Each number is 128 + 24 x the weight over its row's rms, rounded and kept within 0 to 255. Layers, rows and columns count from 0. Numbers have three digits each. The size before them is the row's rms in percent of the matrix's.

# down: layer 6 MLP down (transposed), 1280x320, rms 0.0413, rows 638-675, columns 0-79
# up: layer 6 MLP up, 1280x320, rms 0.0412, rows 639-676, columns 0-79
down638 091:156173154169123071123116136147129135079133173151118129096146167130127141110139135123143140172156123128116135111151119150134170085143102151145146132125106112150148120120130120136166137081137135138123122113126169143116095118115132158131124115
up639 101:151103137094119113170164178149152146113158172166141148123115110121115159119112124097134171140139136093110092138178106108153163138159124135153098109184168144130136123116089135105132117178145114102139127122125100131106157145154117141152128119
down639 102:122140072122116110134113148139153113129106109085131137149140117162144138096091121109161115134166144116129135158163147125111134094128121155096149168143111137163121112130145141122117116100142132116131097129155107101138124135118132120112139121
up640 098:115112131129168109114047189131124139125098129199131132137154086119130145096150145128145128160145107169149114090109111154122134117161136142116152111076146119103126134127131110171091143105114121160146138137111111174148102114134122131158104131
down640 098:098126154154118117151174128148144076136158155092152140126142093133142117146139109123125109151136149160112130081130144149161118116103142124158123121126143095082155129105136161150099112107119125130118180146140116119104178123132143130104145135
up641 090:090129135119135185136156119103119097128165144113168145102141083167124116112096096136132118181170160128139116125111109113100150114145148102123139107130139198107148097102136115086135121149124113135171164169135125125146157141128128109118136140
down641 092:138167117170159092121126092155101143130135123144101139139118131128144153110128136140118134148151074151144121127113171113123046148149104146104129159119112136094135177156117152126088116136111091106110075124097134120136126131120131114137186096
up642 094:147116111123185141119122130145122147135149139135131142143113119161106154108139157124112129171119131121122130135090123118110138137102115128121138103136091123138098118163131156151116150118105130090135116085176152174082115130097166113128148098
down642 097:139111138115132126115129099111181151096088135156132127128128107130141153130129107159114138164126163108140119145122078089124132127079136173152128138148153108159142094102099107096118119114156125135098116151135136151084122113133118151110119100
up643 104:145083144142188163108126155160146139093114159127120102108117140115163142121122113108146116108088133121146145156120131115096119167066143115054174112120151131118088107132161116192158147166122149132169115147102105162095091096112154174171146137
down643 109:125079121119144135154160080118116122159147130146188112164155129107154106108131115137116166142143159132147124153136069139144142073092095153124127113107129127128114130132124072132108144084142093174137103113195172133130122132155139108132115128
up644 107:089113098116121124103108099109139137103188196156117121150116114105130116127114147166160159136114149114138124129138123117140146107094121132114113190121146132188161112105128142136109147181081120098138110120112093108140152131142143158147129116
down644 106:123143160118130164145127130149135148124096119132092123151133130119132105174116149152120141113155149165096125167147125149115122091102138113150151096133102151094150145151171149113125107170153166141133126102119116130138116125096117156115125108
up645 102:142142138117139149117111141136148081112086125128169176191124170102092123142129091095164134100137092164114149100123076124169129087127105128151155135146115115132120130118144129138098149129127120135097151105105166149118153133133150121169125140
down645 102:125135120115130108126173145120097129080130123125098145122078139125146121122159140130165142111176144082120119129110098126089114139120122116132149145103154133175137136122114167093144141116112100132126118084141083081145105128116106111116112158
up646 101:153170136151129148120119148129142111130136130140114143122108132117130131079176109160142121120184077098153160113150122136107110091089088100136113131123122128138126125119075127145143098145139165095146107146128144109178123145166110139131122150
down646 095:100071108159108140083154114111158125154144142106136162110154105116142140170107086118179157091121151119135134162122149133155126149137165183158112134126111145097106157121129124146102106120111095106118150122127096148115139108124133172129143086
up647 104:126152128112117159108132149148153157113089135119134138176141095111147176090136113108093114162155094113114130129135125125119160130145106120128081097144136143147105132142148140143109157152142118144139113120157146123135164128171130092131142129
down647 104:185140094161111170127101128113071121140155079154125129093153114156145094103115155143104154116101141120112170138101142146111101070119119105125147157121123120125116107130117137141151101131149156131124128104112154121145068135124123146132122119
up648 097:104087166142092125099122135123140105159116086084123135129137151127113114166117147110135144081127123098118141131114124129142142167129104125112105154119119125147129127119130117108129119150124144134160107126073156123179171125126132092134161146
down648 098:120089103114168114136150132124122156121180150133138139119103107101154155109113130182156155123127136149151114165122137182108160158092141142126096132109132118188133084090139162136107150153118153145190154094117140095152108123135106110133126118
up649 103:112132093130133132123134107135145119091140129085116103146110110127084134155139071137139125144123109159113080121153130143084123163111102121138154153158159168113122116142105122123125128153140093163120111119152138064129138119128128162152150100
down649 102:119113105141143133105124073100134126118153094119077069131108130116085088145140180135168109095099161095124100130133114113171150119088144145120117131142101104191161139129097123109134132132132126136198144128083143142135080113144105150113115160
up650 102:125171106132162090118162176111110194105110164129141131124136084137128128103101121129165096106168151103096117135175143142118150148099144120187153166141145174184161144118093136142127136119111130119104128146104089130114118135132098130098091116
down650 103:129129120121114146119128139114149129124127169126141141099123108115157135106096123163139125150117091139119083135124115105156151143130093107100158123084132148149125130142139120100142167144097080109154109058108164103169123115163116156157142122
up651 101:158094141099110122171141148117154145116122126150106110169120134141112170132098127130135174159115124104140146104124104109131136137092125164128120113151090119145143122088142120143092077134138143144141146086131124147142159159132122119101161117
down651 101:085094162132154108080160085155140108163152169121124143062180113138123147121108091135118133132152123130089093112118106157127114112172141084155133122129133143140144107139149163103115132135155124174138124147089130105113150138143137154120103147
up652 103:133136166102065146115168153113123100119107151109101157112087126126148129147153102136151123167170143153114092150110096132100128156142158102090132100102122115170136130152137112141109141097122104116149117074121160160123085151102112163131119122
down652 108:121134128100137123118116140155137130131141135166166133203099086154110128145115095099086106077141154117131126137161144124128136130111131132167148142082106140105123142141143079137164119078149143102124137152098108140117158103134139144106078125
up653 100:129150115118101165125109154132118100157109157113149129135138137139133130121127126089098146117152147106101082157110125136108085157104147143094090136131113138150146140141115171117138122126119134109090127094093126091205134106098154157079128127
down653 100:106186109140141129087132135111097109115113124156102104164105120112133195091141135115088136084178112154171155110150138114176122159184155162103100147110173095134140120135127109119134123131159113103134105131151100120149120122109091147123146147
up654 097:161089123123126113123117118158141131128168130130149164192123152172164132159129151120174119123107083112160105145148138142154113198108108107147118140127159144111168130111098123124116146131144130118124160110138130136106129131136123088122092107
down654 094:096110131157136111093076132088118111133117127185149100106152109085103134091090115107099119128159163144104156163134112146112114139127118146118154110084135148113120144134095158137139106103107154132111092132126129078148082135153114177119134155
up655 111:130129117102113126149121162116130136110124112142122120169099139134140125136129133107121124128171104067141123136102117113108175161121114143102118113086085056112092164138164128121148136114115120134137145104152116118121083178104129085173135085
down655 119:136145148134123107137154122144132135135120142106125159135123101139125160145194167130065133085106094131123149072137135112125153163083145128126105172110081098129132137144097133097122131119145102117121155134150123082147136172100152126142092150
up656 100:126113126092124118138148106090127120090143152142126143125136144139135121088122108099151140113115113169129111129077147136149141154151124130101106104134151132144134153089133135125136117150105076117104137114124077131097167122134112110125169045
down656 108:142129108136130169147133135156106121134121135073168096127141145128129140104097083175100136130164129091113163085163184084128111079153128178143165098101142093140113109129119151145093139097128126148102132132130160098133102133114116158134129134
up657 097:200151135123120157125140110105123131124153143099113121115157090125128130110081140139124096112135118125097167140137158123116126122152137169172139124126105104147151168122097141124154122117147112128151114155147150164104125115135116144136154170
down657 096:129107137145126117109121117134120128093139118126132120143108138101130097122161112106140154115078107092115110117174107107150129132139131144134123152143155143139089158149163177171125134147121108151152131139136123120117135124165160121120111128
up658 099:133138129089139086140123146081094148122146166155136129133120104098134146156125156135135141092114096121143122096135202120121141134139132112106157114126124148142188172086086087096132145151131089119137086126130112114131135133109115177127151158
down658 099:115131122150125088122150127111127157129093114128141061121132134149126131146083092135166108152152145136179127151107117135094138103157120171152144146165157143085105084116134156175102102125125136107146121126132113125145128123137126148141092095
up659 102:171139133144096147121100104160149132082131112132097100146170060086129114132091117130135142158127069146099119112146124121167139096087131105144147134148082128159118125117145087157155144115086089114119115145135140137138139153155147128116133135
down659 100:150135136153143125159127133200134133174107077137126074140120145165139103149135125114147134144088090155135112130150140152122122089117157110141182115120099149096120142178129161125144147173161108134078159178150112165151101169118088104080108112
up660 101:160112108146116112158096121113118130086104133118130117116126138125149140100097114144113195132148128085133148150107113130153113174138150133157118180115144097138076087117094189105069149128142141136144123125108124154149149120048196110117125113
down660 099:074204124147146137114157156116158128137118104101140106144123128122129181102143121112112119136168136175130128107087122163092144137109133130154140130147105093105174167134144113096136106171116140138115101111126118065145095129125119132146148133
up661 097:087144114123124154127147141129117117123145084122122090139159118155160117087162101116124105127110161157127094131108133108116136122144090115114141157149160178097125108160120145131133104147142072161061122114109144095140085087118158156114088102
down661 099:134165164140126164127108160108121125140145113117154114111120139125111142142124141129119142115142109112133124128112098164177133122105143146123092116104072121109155177123120114159155116121130147168130119140096135107127176139091129107134145133
up662 095:128114138148132121121147144107137134111091142153101130099118102175145100139135110127095148150119111157112153125086090098168107132092156080118148114142162136135159142134147132140150149158119128089138122130097126073094096124137164120137106106
down662 096:125103093094174124119094115136117090104137168145119143147101162118099146097116101131136135072152103142132135170119113144155098140127127123117089149142097146132144162154116151088135100145090136123094105118149115143104151140102126103120134092
up663 096:153107134138155145127096187093128146143113168119131166126119121143107090118128157143114141170152107126151112135170102151130143152122079141126102082076179136111164108154160123100109149134066114121161108075159122092126150114124145121089164164
down663 096:114139117155132128150128089135124123111168153126154133134109102136118173135130123163131115120173113137098155159132152086139147160138160106103124180152136138159074130120149108091127129152118140116079135144104118136136114134142139111173098113
up664 098:128132124129134130158106173105179150102150155107100107149189155144150078117080098122123140107118116115108155153143125101126112116124131134167105143127110176104134127135163096151109123135157116130130150074123108138138208159098138136132155116
down664 100:122153164104144132087130090157169119109134123123117121121116124089090134101151113162170124108099148130180141133120139172099129139142118138123129137098131157122098108153095107155180126148142125125143144142138110138110101128132160172100106119
up665 105:088126128095144160106112127131091178139183117168132178150133166100114090124129106146107158134136153102094128132134098154142154132120161123131120133124153116142148124114152130162093132120089149134147138096132074111111118115113109096137120130
down665 109:161138123150124088142142115113174114108112121139170107118114085191166143155131142129185110139097178146138116153129144112106143076145124153112165108085126129099156119124114125134152149130143156109085127124155155117121100114137117168148086146
up666 108:123100172148145157150106102130132147098135091097130101133104118097174141120107172148110132101166102185080102104138160129147108118161126129102116157160182099121105143104110136092079136154108151118096141143140150171105107130125171091191153093
down666 101:102123149153129092129141150095134178114154073137069159133133121122098102114180111122174178082097124106110131158123149117122128094123167139111108113103115095125145095139088102149134092135133099139128104145114104105149157126084116095112143136
up667 097:113138081099145171108146123123112112086141136112192117140109098113147123129171128162132152106134144098114105122136131092079128149135153140099146131094103146119152138134115141150132154167079131141153186114150135115127120170069151152163146109
down667 095:116151148162112139142131186159120169136128103126147122115112178167153143109154114087117171139140133136140139134081150129118154078107103130148131155082138104083141114135132105118129141096128119143086120123140108160167208117120124100100138137
up668 103:121120145134122103105150105136095150102090151117076176147124093114144114140078142084157152093159085158152089143136117123135107143165129188091123141126115139089179139130130139137120131127101091131132129114104106146129162097138112180116133111
down668 098:126138149151136117157171124156133116137167110097130136127123144123164157117123132142114112102077129112103121138134181100148190123124105059122138104098117114177118111142137181142106110144151130100122095119134117122117133121134172175133116126
up669 108:108137117103141118160091122131123082088117120128154138137150131128130115149091112109113131123140155118120099140100113143186130107109107163118139175103122134107127123113099111162108171143135109130153164166144092105131112122132079117077113154
down669 107:162131121105136117157138097116118125113131105110091125156129130112124130141119142120141160114165168121126099093156074142159126141120128140126141145178089117121123124117116147133099107118148134174153154144172087160116133118090108128105113143
up670 095:161096102122133148117154144145135116138113084118094111148140137163147146112119134112127094126149120120118131159102135133115128130145124098145087135131108123132100179110136114102142134108113120098147132169110170134131115169099112138159111126
down670 095:142176171149142095124159107134149133116053148184135171114147105089114115148106130123094137107163107169128129089154113081140124106111147122150122116117128083131099141122130144154167109144095104077139151071121104105117127102121126110158117127
up671 094:133142128180114120093110123156125116140160112084128136104140180139089141173141130106114107140153107156085153136148124114125160119109070139111145160192176144098172118125135114110155135125153094180081151109126140108072152127160191136181080128
down671 096:121120138120135121144109091092106110139085135129090163147094100121134091151142134117103101117148118133143167131112077147159154126141178138151147120109067142118127142135129133113134123118131123128124104129108163121145114121122116110165117107
up672 093:121144105109103153106137168141129139146106141116137113122128107168151177117148080161098115111168132135154108115138091154101097108135168111104100153128158186151129134104133113098106118133126134097112141115111137122125099084097139150136161096
down672 093:087141142131159134133151120166106134126127068176150174191080115108131097147108143148131096104080130147138128139130128074179080175153158129131177123129147093138119125128166140136148096121084147133164146129108132136138137116198129093118106111
up673 099:149122112142110124116114149095105131163125096132120106132127110082145162173115133128106165157127099152149147146159130118139077143147125123108129101128123128171130096107138146140137130106162122117133134139136098113087155123132125123137120112
down673 099:090128124092161144141142132112143135111135141091146179148105127139141130135127154123128141083128163149132082135086131124114122149095114188111122141136152139086141171138154114103128161135125107111136127115135156137146126167119133145068104119
up674 104:150113127120133162101160115125114088156159096098091095164132107149135134113130135105101176148120120113129120148153141154131144132131151068104118123136145148137152159119098155163128123177100100110116111169128134103098101173136131122123134090
down674 101:102136149136127119128165117070092106103147096145145084124147145143135169116118085139171109132123147147159150096122069117140138098159139146212129141131162151155136119153107129142126132126112146111136123116118099152144131113145086123093136159
up675 101:079135137120147126125118133170125102165097100163121130176149120126084102130142123150138079110161115107131062184122108103105095113091127113145115116157095118145123059166126104075131169125109131141103117112111133124136111158149143108138067170
down675 102:115122117104114139136130145153131140106150126114084144134103110122158105154164157127124136129156158095140151141122146108107151124123098105132093140094151115105136145092081166157108097130123104117102144152102112105092164128163151127105159109
up676 097:075124121092098118090108133119141144136116074123162159095094127162098121153138121130131128145102135158158158161147098082107133096165143167109152113155127104161098137139146142128187169107112124107128087126135127125144092117155170165124162106